{"hidden_size": 192, "num_key_value_heads": 6, "init_std_down": 0.0, "optimizer": "ademamix", "warmup_steps": 242}
Each number is 128 + 24 x the weight over the matrix's rms, rounded and kept within 0 to 255. Layers, rows and columns count from 0.

# layer 3 MLP down (transposed), 768x192, rms 0.0337, rows 73-125, columns 128-191
[[ 86 118 107 131 115  93 148 106 117 121  74 133 102 134 107 119 118 131 133 107 130 133 130 110 164 105 152  93  97 141 136 139 107 119 164 123  97 118 148 121 118 140 119  98 113 145 124 118 107 122 128 144 141 101 132 123 126 138 105 119 134 149 144 167]
 [133 122 139 142 187 152  87 120 135 136 124 134   0 153 159 149 159 133 145 135 120 164 101 181 157 145 135 153 137  86 118 138 131 155 189 148 117 123 192 126 154 109 120 169 132 140 115 120 136 183 182 116  95 109 114  89 184 108 166 131 161 136 154 113]
 [112 126 141  95 118 114 171 111 150 142  97 139  49 129 108 120 142 129  99 127 136 160 139 129 136 112 119 149  71 114 153 121 115 122 147 168 117 112 154 129 160 133 104 136 125 135 145 135 103 127 145 162 101  95 118  93  99 144 156 148 154  91 147 148]
 [133 133  94 139 143 128 172 146 142 170 134 171  86 142  84 110 140 123 127 171 140 154 119 129 138 111 118 111 142 106 136  91 113 149 133 127 125 119 109 105 137 131 128 142 127 196 140 131 119 138 119 136 130 123 147 147 130 142 137 149 109 154 103 122]
 [115 122 129 104 148 109 184 162  95  91 201 127  83  88  71 153 163 137 105  92 145 104 148  89  98 117 158 131 132 119 101 154 126 155  97 150 172 137 122  81 164  94 107 161 153 140 115 138  86 103 138 119 125 145 122 143 139 164 117 172 108  98 135  88]
 [ 90 134 137 142 118 103 181 110 125 116 169 146 101 132 110 144 152 155 117  96 145 149 119 123 114 131 117 112 149 154 133 125 144 108 123 145 143 128 131 139 116 107 152 113 138 138 137  93 103 107 163 116 160 175 146 130 138 156 121 125  89 160 100 122]
 [142 129 147 131 123 131 118 113 128 118 124 139 121 115 124 133  92 144 121 115 123 140 111 145 127 104  99 133 116 106 109 135 127 109 133 135 107  92 119 121 136 138 118 118 153 115 149  91  94 127 111 122 128 135 126 112 140 114 118 143 129 127 147 150]
 [ 55 142 128 119 136  83 127 158 100 132 157 120  36 129 142 122 184 127 136 178 216 158 128 165 158 181 115 150 143  79 142 135 162 123 153 138  84 125 141 107 111 103  92  96 135 126 119  71  98 109 138 131  82 158 108 116 125 138 171  71 153 146 156  64]
 [117  95 145  93  92  99 134 117 123 159 125  86  40 123 133 122  75 108 187 165 143 111 109 124  95 115 153 154 110 172 159  90 104 113 153 102 129 191 117 129 155 147 137 155 147  94  95 139 178 108 123 109 172 150 159 108 125 139 121 113 127 104 157 113]
 [125 140 107 127 146 118 101 159 138 130 121 125  94 110 120 131  88  99 117 145 125 124 119 125 141 144 131 150 118 126 138 148 113 143 142 123 145  99 127 136 138 123 144 142 122 105 109 112 141 131 137 114 149  95 174 115 108 115 126 147 135 107 115 137]
 [130 141 140  85 138 117  96 119 125 125 165 137  78 111 126  66 150 130 165 154 155 128 107 133 100 134 131 137 103 131 128  94 177 109 100 120 138 116 170 140 120 146 113 112 155 116 111 138 169 138 116  96 151 108 140 128 158 182 141 101 138 165  92 151]
 [127 130 160 135 110 144 128  99 133 113 129 138 166  81 136 123 112 128  71 111 146 187 100 122 130 134 131 135 157 123 130 152 101 141 135 119  98 129 131 111 165 150 124 127 114 142 109 130 101 147 151 147 121 115 120  64 147 125  84 142 152 117 154 131]
 [123 104 163  90 143 141 131 154  89 138 119 139 109 118 158 163 145 110 144 129 161 138 175 103 136 148 127 109 109 164  94 154 109  93 131  99 137 114 117 147 118 126 179 141 110 111 114 182 152 160 126 111  88 129 127 131 120 122 126 115 152 158 112 109]
 [180 134 135 105 160 117 152  93 132 140 132 135  92 141 116 111 167 140 130 119  98 112 174 111 132 181 110 135 143 142 127 123 154 137 146 118 157 155 117 121 160 128 157 141 123 145 153 115  97 118  81 106 123 118  83 123 137  93 166 125 131 173 168 133]
 [126 144 141  97 104 116 124 167 138 167 137 129 135 153  95 142 106 126 109 136 115 114 112 159 158 118 193 170 142 100 114 122 129 131 137 164 128 174 122  96 156 109 118  75 106 140 136 117 168 124 117 134 149 138 175  91 118  98 100 152 141 139 145 156]
 [148 119 127 119 130 115 145 135 143 145  99 122  62 146 120 142 158 136 139 123 139 146 143 128 156  92  90 127 116 139 118 135 135 164 104 127 156 107 110 146 132 108 141 134 167 122 112 140 103 103  91 129 156 108 115 133 110 101 127 108 153 147 108 120]
 [113 140 121 117  99 152 143 116 144 133 133 103 128 112 105 143 137 141 160 145 148 107 101 152  92 131 124 130 146 134 122 105 107 126 137 125 151 101  83  83  99 119 133 143  95 136 129 136 118 138 137 169 125 137 123 127 148 149 132 144 135 123 157 138]
 [132 138 123 137 104 161 134 117 138 106 132  98 127 122 125  99 129 157 139 127 167 164 136 112  94 137 150 178 126 119 126 136 132  90 120 117 140 116 123 189 181 105 135 124 120 136 125 150 101  64 145 117 165 108 145 165 154 142 112 101 128 120 165 128]
 [146 133 144 121  98 136 118 128 134 123 146 150 102 169 125 159  99 119 121 146 123 151 121 125  52 145  93 128 135 112 121 164 110 126  96 151 141 141 120 118 111 121  99 141  96 140 151 117  96 105 152 125 126 149 116 139 120 113 110 112 154 129 114 121]
 [ 96 205 157 157 174 130 154 150 133 115 129  89 110 158 136 184  96 114 136 103 120  96 100 133  95 153 127 118 133 134 161 168 154 120 127 103 102 137 169 122  69 111 112  91 138 136 140  94 138 144  96 153 146 160  67 113 115  97 114 140 134 153 163 143]
 [106 112 128 139 125 143 128 122 140  97 110 125  57 145  82 105 159 180 135  82 109 146 133 138 143 127 141 102 114 104 119 119 132 123 126 110  90 132 148 144 150 103 108 126 121 114 136 146 162 150 150 119 125 117 115 127 122 132 113 147 109 125  78 136]
 [143 124 158 127 127 136 127 119 149 129 128 139 103 136 118 153 103 158 119  85 119 142 151 127 128 118 149 128  83 117 122 137 124  82 124 123 115 137 139 170 125 153  91  89 131 104 145  97 119 154 136 122 126 145 135 119 136 139 108 100 119 135 129 154]
 [168 116 124 135 140 140 127 118 148 102 112 143 122  67 112 100 110 112 115 136 135 162 125 108 126 107 139 158 116 142 135 116 133 147 160 113 103 109 116 122 109 146 130  96 116  95 143 107 161 138 137 118 138 105 138 106 144 116 119 148 134 126 120 151]
 [ 95 164 188 109  97 158 156 103 136 112  97 110 122  95 137 161 130 145 118 126 122 141 122 130  64 141  99 100 122  97  83 115 102 152 104 136  90 120 125 132 139 115 135 126 126  99 114 131 161 143  76 114 137 122 127 131 142 122  90 140 117 169 115 116]
 [121 137  82 121 135 158 131 112 150 167 111 153 132 147 153 151 155 112 109 130 114 138  89 145 131 127 128  67 155 118 116 130  80 166 123 183 159 172 186  98 133 125  68 141 134 112 141 149 110  75 122 108  85  83 122 126 157  92 129 112 128 139 115 139]
 [111 106 101 153 123 106 123 152 137 131 139 121 107  99  92 148 162 149 134 128 111 121 113 141 127 132  97 134 110 158 147 124 137  91 123 119 124 108 143 124 120 130 137 126 143 140 130 120 108 124 151 126 104 120 158 123 153 142 144 147 117 139 102 132]
 [158 132  67 143 127 153 118 144 163 136 128 136 121 125 124 154 144 160 138 110 123 107 152  92 104 131 150 109 115 102  89  98 124 123 123  97 130 138 179 139 142 147 141  97 128 181 144 125 130 145 193 158 154 114 104 114 105 117 170 168 141  46  81 109]
 [165 100 141 105  97 112  92 108 137 169 212 104 146 148 101 119  84 153  81 114 159 174 183 109 138  50 161  70 121 127  79 171 111 179 160  98 138 151 126 103 104 132 133 137 129 119  95 101 176 154 178 166  97 144 157 141  81 132 122 139 136  61 143 116]
 [135 178 142 126 163 122 133 119 182  91 146 131 117 119 128 103 114 102 168 125 143 128 135  86 118  91 110 103 110 118 104 123 122 130 142 118  88 149 134  80 168 103  98 147 137  81 163  81 103 113  99 119  92 157 152 146 104 111 128 128 121 121 145 112]
 [143 164 124 141 139 129 141 106 128 126  98 120  68 138 119  96 149 106 125 136 144  98 152 134  94 159 126 137 109 180 117 108 155 109 111 127 149 162 129 120 184 118 111 138 102 132 129 125 146 140  99 125 127 151 143 119 107 125 124 148 136 123 145 111]
 [130 116 118 124 138 121 137 145 132 124 135 118  60 137 140 130 117 137 135 135 125 112 126 134 129 104 127 141 117 136 134 151 114 120 102 143 145 118 130 135 108 157 131 122  93 123 155 135 133 103 130 114 123 132 143 160 121 139 114 118 125 142 135 124]
 [128 162 130 110 151 152 124 140 123 152 126 105  62 105 115 114 119 130 109 146  85 114  88 143 168 102 144 138 147 152  88 101 159 187 137 128 145 155 144 133 134  91 149 145 163 109 110 137 120 111 123 140 165  99 125  96 162  88 143 167 160 183 124  73]
 [126  91  77 177 101 164 135 121 124 118 137 137 104 129 125 116 107  97 130 118 130 156 168  94 165 164 173 153 208 171 108 109 102 105  76 123 166 112 172 139 113 135 136  85 150 107 140  91 118 122 132 123 165 100 112 110 106 130 124 101  90 107  98 150]
 [156  94 123 139 107 150  89 133 136 131 120 108 102 112 158 113 104 142 117 142 123 145 155 140  61 116 143 114 107 125 118 124 109 101 109 120 152 127 151 133 141 151 157 132 169 119 136 142 144  86 139 136 138 158 161 138 123 128  71 128 141 116  97 145]
 [174 144 105  78  76 134  97 182 119 151 116  76  92 132  75 158 142 161 171 111 118 100 119 144  87  90 161 119 131 156 160 154 117  86 154 134 110  88 129 149 140 129 108 144  84 160 174 174 119 159  95 121 146 154  97 131 171 138 130  87 173 103 111 168]
 [ 98 130 186 126  96 150 142 106 129 165  99 181 159 148 120 144 130 118 177 146 110 132 122 137 101 150 173 152 113 186 106 139 109 149 121 162 115  76 166 155 113 125 114 124 118 111 143 100 161 151 112 132 124 159 159 117  81 115  79 130 161 170 138 140]
 [171 118 106 158 152 128 137  85 125 107 136 109  90  94 169 104 177 144 124  83 176 126 135 169 129 146 164 125  82 145  61 115 125  77 146 139 135 174 149 140 166 105 123 143  99 138  43 185 117 114 120 119  97 143 141 127 151 157 137 135  71  90  63 160]
 [125 125 118 111  97 116 138 142 119 153 130  95 143 129 137 134  70 134 155 175 104 147 111 196 124 140 125 154 142 166 140 102 137 105 126 111 121 115 107 101 154 138  89 114 149 136 113 142 126 135 107 130 152 106 184 160 118 124 138 125 127 150 122 174]
 [160 128 178  82 113 133 137  89 134 105 156 132 175 134 138 127 130 157 117 148 133 110 123 150  95 130 132 128 160 129 112 129  95 187 149 136 138 118 153 136 127 137 116 108 158 177 122 123 139 120 101 113 134 131 129  94 140 136 124 135 114 136 114 143]
 [151  98 138 140 120 159 119 135 163  99 107 148 208  48 116 110 141  74 205 110 124 105  96  97 145 119 138 129  90 114 117 120 125 142 131 162  64 128 137  93 187  93 115 159 134  99 137  83  96 169 104 118 110 145 134 107 117 126  93 171  91 122 116  96]
 [120 102  94 124 116 149 125 125 111 130 143 153 111 123 149 133 147 141 168 124 140  96 142 136 113 121 117 134 126 149 160 119  84 113  79 155 117 105 111 131 117 134 114 140 126 158 119 121  78 117 113 162 125 182 118 117 120  96 177  79 106 144 139 143]
 [ 95 144 150 123 144 123 123 132 144 126 120 136 176 153  81  94 116 141 127 113 141  94 123 135 106 122 152 118 145 166 156  97  95 154 113 105 133 127 116  99 152 137 104  75 103  97 138 121 164 134 143  83 123 177 132 130 109 134  84 137 157 160 129 126]
 [109 112 109 133 116 136 129 113 126  97 146 137 157 109 130 118 130 118 117 145 113 111  93 131  94 130 117 123 104 188 138 116 131 140 111 129 113  99 124 144 128 135 136 101 159 116 100 119 111 166 118 161 164 127 152 118 141 129 145 159 141 140  87  78]
 [110  98 122 138 122 113 201 129 169 166 139 141 156 128 115 147 104 124 161 112 130 145 100 169 118 138 107 100 134 139 111 103 122 198 145 123   7  84  81 145 149 118 107 166  80 155 114 152 150  78  49 141  89 118 145  92 139 121 138 139  84 225 115 102]
 [162 113  56 165 161 173 116  68 156  98  70 115 227 133 116 173 255 122 130 145 130 107  89 174 103 134 111 168 123 133  90 113 175 143 146 128  67 103  99  49 168 113 142 167 198  73 128 133  71 142  46 167  77 170 188 138 139 150 144 109 209 167 137  54]
 [163 169 156 118 112  86 157 132 114 107 108 130 103  65 138 130 155 146 129 136 147 134 163 133  86  95 127 103 158  65  97  93 162 113 140 140 147 130 155 181 213 110 110  89  90 163 143 111 142 132 150 125 121  94 130  99 127 166 124 123 140  60 156 137]
 [121  97 136 145 110 141 126 126 149 131 127 106 128 150 124 131 133 103 135  99 109  98 131 143 138 131 122 161 160 156 158 143 129 108 142 122 120 132 131 126 125 115 136 129 120 113 145 135 115 120 134 140 103 133  81 139 115 145 136 124 137 128 124 139]
 [128 115 137 112 104 149 114 129 112 117 139 114 141 129 144 156 149 136 124 112 125  90 131 101 131 108  84 137 127 164 118 145 145 104 108  89 140 135 146 136 113 140 130  97 118 160  80 130 154 137 147 141 136 133 120 133 103 116  98 122 157 115 129 132]
 [122  96 139 139 114 114 132 130 120 139 113 130  96 114 141 140 128 129 124 112 133 110 163 126 139 122 152 118 130 125 173 122 127 138 124 110 137 129  82  97 141 110 154 125 154 107 142 178 133 127 102 137 134 120 105 151 107 117 101 159  87 114 116 143]
 [126 114 117 114 130 135 116 176 159 124 144 168 131  93 104 112 122 139 101 122 153 149 110 102 137 137 104 162 153 132 145 152 107 137 106 126 133  86 118 123 154 180 128 128  83 112 126 115 130 138 165 122 154 115 134 131 121 105 155 150 146 107 120 109]
 [ 74 117 155 121 121  90 145 104 104 121 221  83 100 148  68 117  98  70 132 129  95 122 126 182 108 168  94 114 122 143 195 112 137 148 128 143 105 137 183 133 141 125  85 114 168  12 127  68 133  99 105 122 150 203  75 125 120 133  77 136 149 183 156 153]
 [101 149 136 108 130 107 159 143 155 133 139 120 132 106 151 127 157 159 157 115 105 124 144 141 155 136 138 111 127 131 171 116 131 138 128 152 122 126 125 141  74 152 127 107 144  94  98 116 125 157 173 171 135 105 144 118 121 134 157  88 139 150 126 160]
 [146 122 109 124 139 110  80 178 102 120 104 143 133 141 143 119 156 112 148  97 120  93 126 129 176  61 151 100 133 156 106 156 119 123 133 131 137 120 152 149 104 155  86 112 125 150 145 130 100  84 176 173 198 123 126 141 130 108 156 130  89  91 108 154]]
# layer 3 MLP up, 768x192, rms 0.06, rows 74-125, columns 128-191
[[129 116 132 160 161 150 106 110 125 120 118 130  85 114 130 135 149 127 157 131 117 146 116 170 153 158 136 154 130  88 106 147 142 147 172 146 129 136 161 138 136 105 115 157 129 146 123 120 132 154 153 116 115 106 120 109 150 125 150 128 129 150 137 132]
 [124 164  70 155 117 110  81 105 135  91 149 147  92 177 112  97 179  75 173 131 125 108  81 156 131 167 129 104 114  95 168 134 170 146 127 147 113 134 104 139 116 151 128 140  96 115  73 166 169 122 122  81 126 113  88 133 172 121 162 117 159 131 159  84]
 [158 139 128  93 134 141  63 105 109  93 120  95 122 122 165 103 116 154 141 114 133 146 104 128  87 165 173 138  86 122  91 164 136 119 123 116 134 140 152 156 123 128 150 184 132 106 153 136 139 160 157 161 110 136 142 123 133  88 120 131 136 110 142  91]
 [115  96 140 139 136 154  87  86 109 133  79 123 126 139 164 108 110 100 128 148 122 136 127 149 159 146 133 147 103  99 133 118 117 168 148 125 114 102 114 138 118 124 197 162 120  89 127 119 159 165 166 137 123 129 101 116  98  97 140 125 124 145 155 172]
 [142 134 141 131 132 154  77 112 131 133 107 104 120 188 146 119 125 100 153 159 139 121 118 135 150 117 150 133 140  95 109 149 109 187 190 101 124 149 136 167 160 121 100 151 115 136 109 101 152 138 109 154 104 138  89 100 108 122 121 147 157 139 141 118]
 [130 130 134 163 149 128 123 121 116 102 133 117 146 134 156 146 151 132 128 140 132 135 149 140  97 100 174 117 154 136 104 131 126 120 149 133 173 145 167  95 135  90 153 121 111 168 115 138 195 174 134 120 145 122 140 136 149 156 143 106 146  96 132  71]
 [ 89 105 119 144 167 110 116 126 129 127 139 102 110 149 149 142 152 113 129 173 185 161 116 168 155 134 110 140 119 102 136 154 137 101 144 164  88 109 188 148 102  96 113 109 128  98 118 103 171 134 173 126 106 147 106 112 127 101 163 117 195 119 146 102]
 [162 129 117 152 131 114 117 159 140 128 115 150 134 133 127 113 177 188 111 141 131 133 134 176 113  91 138 128 119 104 131 104 119 122 138 174 155  71 167 133 101 114 130 130 110 135 100 166 101 122 139 157 123 122 125 144 132 114 142 110 155 108 130  98]
 [127  92 144 135 131 142 157 110 127 141 141 148 128 136 179 142 160 145 131 119 139 144 117 130 107 118 135 134 125 126 104 109 151 132 148 110 101 150 140 123 130 150 113 134 124 151 152 129 143 139 146 122 120 112 125 165 134 128 118 114 113 137 110 125]
 [ 83 175  72 208 177 132 105 147 117  79 113  94 104 146  84 137 169 105 103 108 135 161 122 125 158 121 166 124 137 119  97 153 132  93 127 145  99 151 145 144 147 136 119 133 124 176 122 101 114 149 167 136 115 106 120 129 152 106 145 116 121 137 125 112]
 [126 164 131 119 142 125 122 147 140 136 174 105 143 179 110 105 148 159 162 142 114  90 121 136  95  76 106 100 101  94 103 126 129  84 137 161 160 125 151 110  85  98 105 123 156 166 141 121 107 157 107  78 126 124 108 131 159 105 137 112 108 118 122 112]
 [140 172  66 168 131 133 126 123 116 133  97 120 141 137 116 139 134 121 131 143 103 117 109 129 117 121 132 146 146  85 136  98 163 152 145 144 140 135 134 121 157 139  85 123 142 132 117  80 115 141 141 137 134 145 162 144 132 113 133 154 104 135 117  96]
 [178 140 134 152 169 143  77  85 158 112  97 159  94 162 118 117 210 154 129  90 109 122 155  99 140 170 101 118 132 121 105 166 136 129 136 157 123 127  90 120 131 105 149 157 105 154 145  98 150 119 109 113 134 114  78 139 146  91 167 124 122 125 157 130]
 [141 131 129 140 152 192 137 107 141  92 121 108 106 130 110 132 170 151 101 132 107 113 156 178 129 162 158 153 161  92 100 122 145 145 155 136  82 156 147  97 168  89 153 125 145 164 114 129 169 135 128 176 130 124  81  98 151  72 176 158 146 119 101 100]
 [140 147  83 109 178 157 134 143 126 103 154 139  96 145 130 130 119 113 136 126 124 114 111 125 169 224 137 150 166 127 131 132 110  98 125 141 115 183 141  92 118 125 132 147 117 143 149 142 143 183 134 159 123 126 136 128 128  98 157 113 155 139 138 132]
 [158 156 114 107 125 161 134 105 137 101 145 143  96 142 144 153 139 132 153 141 116 121 141 161 127 134  74 137 143 148  79 185 120 123 147 135 135 150 123 129 144  99 118 132 161 133 122 145 126 150 104 113 109  85  87 122 140 116 139 160 133  94 155 122]
 [111 164 113 157 159 170  85 143 145  97  93 136 132 171 132 154 176 149 114 104 112  93 116 128 115 133 148 115 153 103 144 101 109 135 182 114 143 140 149 133  96 137 126 148 115 143 114 107 128 136 162 144  66 110  83  87 128 113 149 126 125 126 134  95]
 [ 95 132 163 134 141 145 155  84 127 132 139 149 108 122 103 144 152 160 157 105 124 134 163 140  98 136 121  85 121 114 138 100 120 137 165 137  97 149 124 118 122 111 122 152 129 135 156 122 130 109 117 113  95 138 142 111 128  90 133 111 134 131  83 165]
 [159 101 118 117 135 108  88 104 134 157 144 122  94 167 168 120  97 144 147 109 126  91 108 114 155 130 111 125 141 104 114 156 113 152 109 117 148 126 108 103 122 156 129 163 154 116 149 134 128 141 162  79 130 117 131 128 106 183 152 149 160 151 109 109]
 [184 163 144 120 137 148 118 145 113 157 125 112 141 128 146 127 125 110 113 163 130 124 135 150  92 113 121 165 132 132 130 118 163 170 144 143 139 125 138 118 147  91 125 101 112 135 120 102  94 142 118 174 144 122 119 123 155 148 132 150 160 145 146 134]
 [143 127 113 121 152 128 119 157 124 141 141 126 116 158 165 147 131 115 173 149 139 127 117 147 141 116 150 151 138 139 103 118  99 170 136 146 122 117 120  64 118 140 164 136 142 133 126 141 120 139 156 125 132 101 121 128 133 147 160 103 179 125 145 102]
 [ 80 113 147 145 137 131 152 118 126 114 121 121 143 156 159 132 133 168 141 133 107 103 126 152 130 115 146 109 130 144  78 156 130 128 148 135 111 152 131 107 120 112 142 144 142 133 122 121 122 140 126 138 114 112 141 113 126 164 134 104 109 120 152 110]
 [209 103 101 138 141 126 118 144 114 145 125 125 148 130 159 151 127 170 117 101 145 119 144 109 144 131 108 144 132 109 139 161 106 136 134 138 160 136 128 142 142 144 113 158 125 128 144 118 161 138 149 159 159 111 131 164 140 117 156 137 144 143 148 112]
 [166 153 145 175 168 118  86 120 118 116 165  96 147 145 177 125 138 160 117 107 150 168 176 120 126 127 105 120 189 129 149 173 148 136 168 130 144 138 143  96 136  99 144 135 146 171 108 119 126 130 144 120 120 138 101 138 136 107 165 113 106 108 150 112]
 [136 157 156 104 124 152 131 118 112 132 138 145 124 183 150 109 127 119 120 157 128 123 128 126 109 107 138 125 112 105 100 140 119 162 129 111 131 138 153 132 154 120 101 132 129 131 130 107 170 146 159 144 122 120 104 123 110 125 111 114 149 120 125 104]
 [150 136 139 149 141 147 144 127  89 121 139  91 118 196 113 124 136  88 104 104 104 116 106 136 142 112 113 152 119 110 132 171  91 203 130 137 152 134 136 117 115 115 104 135 104 118 136 129 114 173 158 131  94 130 113 145 116 172 151  87 112 137 215  81]
 [101 149 122 146 159 173  96 157 143 159  96 135 119 198 150 121 113 143 112 130 104 177  92 100 143 103 143 119 109 143  85 154  95 156 134 102 157 118 162 169  92 130 159  97 167 111 122 112  85 130 164 158 132 131  99 145 140 164 186  91 156 146 137  78]
 [125 125 144 127 139 177  68 121 108  81 116  93 109 182 119 140 193 162 123 149 144 128 115 146 133 148 131 140 155 149 115 209  98 143 138 109 111 147 120 122 125 111 180 130  86 102 141 102  87 117 143 141 130 137  58 126 113 132 159  83 198 143 165 144]
 [101 132 109 124 133 140 104 136 138 154 188 117 127 128 168 151 128 160 112 126 105 124 114 148 175 103 128 120 172  78 140 130 102 106 117 135  95  98 145 125  99 136 153 104 131 129 115 142  88 117 146 124 138 108  88 134 128 137 145 112 127 114 140 132]
 [124 114 119 134 127 133  98 105 141 130 102  92 150 124 116 167 120 123 120 163 159 145 145 122 123 139 138 133 123 150 125 130 153 147 138 119 110 152 123 111 150 105 118 136 132 134 111 134 125 119 136  91 134 120 111 102 140 101 123 168 151 126 139 162]
 [ 92 161  75 110 106 182 150 122 106 130 135 152 101 103 155 131 131  97  79 135 104 119 112 153 163 136 172 157 159 150 103 156 137 133 115 143 133 116 136 173 161 124 192 145 178 161 153 150 125 174 145 127 122 107 141 100 169 118 137 106 135 154 105  76]
 [147 170 113 122 134 106 114 146 159 121 177 114 121 142  83 171 139 166  88 139 126 104 128 100 137 104 169 154  94  82 142 169 126 152 139 157 151 139 175 136  94 106 115 136 117 143 174 117 113 160 120 144 117  82 104 100 150  94 144 166 134 119 150 141]
 [110 200 106 134 156  94 135 130  98 133 175 131 137 159 125 154 150 145 141 126 142  99 110 110 112 108 124 105 137 125 139 135 139 118 159 184 116 143 106  94 121  94  70 117 116 138  93 128 140 165 146 144 144 125  89 121 135 147 182 112 118 104 136 101]
 [105 137 170 122 140 106  98 167 166 120  79 145 121 161  86 165 171 120 145 164  74 140 125 109 145 102 145 120 164 122 116 114 107 114 142 154 135 123 161 113 116 106  92 148  90 140 158 119 148 193 150 167 101 133 136 170 121 133 141 121 156 147 186 140]
 [138 144 131 155 135 127 164 133 132 114 135  55 119  90 143 109 147 131 101 104  99 147 168 148 118 118  86 133 116  68 129 151 142 143 155 141 109 153 114  87 198  86 127 130 137 147  81 124 134 108 123  95 149 140 124 105 143 181 154 143 110 149 117  84]
 [ 85 151  92 148 145 144  74  97 148 102  91 138  89  93 173 156 134 166 180 138 111 105 177 122 138 149 148 148 202  96 138 130 192 105 158 105 126 151 128  92 156 106 111 130  90 168 162 154 147 127 181 124 109 100 141 145 174 118 139 132 119 114 154 113]
 [134 131  69 136 134 158 115 107 141 112 111 132 140 112 137 161 188 127 108 121 111 100 123 112 122 132 155  99 111 123 102 118 129  95 149 148 128 153 150  84 125 135 120 111 123 138 145 121 131 144 134 137 128  98 123 106 125  75 114 124 176 119 147 159]
 [119 130 115 163 146 126 132 168 124 115 174 122 114 133 161 165 147 154 161 148 120 115  95 117 143 139 110 133 103 120 161 151 117 111 144 183 114 117 138 113  83  83 108  89 145 145  79 134  93 116 118 133 120 131  87 152 132 114 137 121 136 128 159 108]
 [135 149 159 144 156 118 137 164  95  89 118  91 137 116 158 155 136 123 122 105 133 131  90 189 143 130 129 138 130 106  75 147 130 133 137 137 127 151 196 155 117 117 147 152 110 130 105 107 120 152 126  63 103 124 119  87 128 162 133 171 126  97 130 133]
 [114 150 129 165 129 104 120 122 120 124 154 120 138 116  94 116 111 115 122 109 128 148 130 108 133 102 127 152 130 104  97 123 136 146 148  89 113 146 163 127 152 132 147 109 110 142 126 132 160 135 150 125 130 127  90 118 140 145 107 144 136 141 135  85]
 [135 127 173 123 141 155 122  96 122 138 146 146 119 156 167 135 118  97 135 137 131 141  89 122 108 128 127 127 108 131 109 140 144 113 150 161 119 135 121 120 130 126 119 114 131 123 113 162 180 159 149 101  88 114 129 106 140 115 141  96  88 117 145 115]
 [113 150 111 138 120 132 116 134 109 128  79  88 117 155 115  83 104 132 142 154 121 117 143 157 161 142 153 134 144  88 131 136  91 123 134 124 127 137 133  94 126 123 120 125 120 134 161 118 165 110 123  95 104 127 119 114 122 154 122 100 128 122 147 145]
 [168 104 113 154 153 146 144 109 154 122 104 136 125 149 109 146 130 133 177 161 109 124  89 173 114 150  83 159 163 144 119 116 114 205 131 155  90  98 139 130 140 118 120 117 122 148  87 133 155 112 110 134 141  79 116  95 174 175 182 155 155 150 148 134]
 [123 134  77 152 172 175 117  57 181  95 149  95 123 121  92 160 240 124 155 160 102 117 122 173  78 160 117 180 148 100  56 118 204 157 164 151 117 121 125  86 173 117 144 143 130 141 112 127 107 161  92 159  80 126 124 119 164 101 131 148 182 119 132  93]
 [110 111 135 181 153 118  75 108 157 131  93 117  89  94 200 173 135 176 155 103 135 162 166 147 128 123 112 161 157 163 138  98 138 113 169 110  96 171 143  98 124 137 150 167 127 125  88 138 123 130 171 139 110  56 117 122 156 110 148 165 128 112 157 142]
 [136 140 131 149 125 114  83  75 104 102 145 153 119 112 149 102 134 112 120 198 117 126 145 116 119 114 125  89 126 103 115 134 137 164 138 138 148 141 127 102 112 143 121 161 152 113 110 131 141 128 106  97 126 120 116 138 139  79 138 121  99 127 154 145]
 [127 154 112 126 134 104 120 128 112 127 137 176  98 153 123 108 124  91 183 139 121 142 140 162 155 132 180 130 115 110 149 103 134 154 144 159 152 141 108 121 158 108 131 165 103 117 186 140 107 167 154  95  99 101 135 137 134 132 121 138 111 150 135  66]
 [145 115  72 145 149 182 108 147 142 139 158 156  94 123 133 131 119 136 151 149 121 136  70 157 130 128  98 116 102 131  89 132 137 116 131 148 127 117 163 147 101 162  92 163 129 163 101  94 109 144 121 137 107 129 127 110 141 110 152 123 154 161 124  94]
 [129 164 150 144 141 124 135  88 134 173 129  84 111 168 175 119 130 145 123 104 121 106 172 121 116 110 156 102 121 141  85 104 110 123 147 121 111 142 167 145 135  97 132 149 144 123 134 126 145 111 116 155  95 139 136 112 137 135 113 103 113 124 153 160]
 [149 117 109 123 170 107  41 154  85  96 111  70 125 161 175 204 139 149 147 169  94 109 112 139 168 140 107 116 150 115 135 117 118 158 144 123 108 135 140 145 132  95 120 135 136 107 129 154 126 181 121 144 133 133 124 106 111 113 146  83 198 133 121 104]
 [130 154 109 191 126 145  74  81 102 134 147 153 146 156 121 122 109  95 124 156 136 120 100 141 121 109 132 158 130 136  97 109 136 141 154  99 122 134 164 109 164  99 116 154 133 125 122 137 139 111 116  98 107 135 116 119 119 155 125 127 153 107 112  69]
 [139 112 139 117 118 109 168  97 142 129 143 103  88 117 120 130 119 109 149 161 119 143 146 150  67 185 127 138 157 126 139 107 152 136 142 120 121 135 132  94 147 110 179 153 143 153 123 130 144 146  99  63 128 116 169 121 140 141 129 103 149 166 148 108]]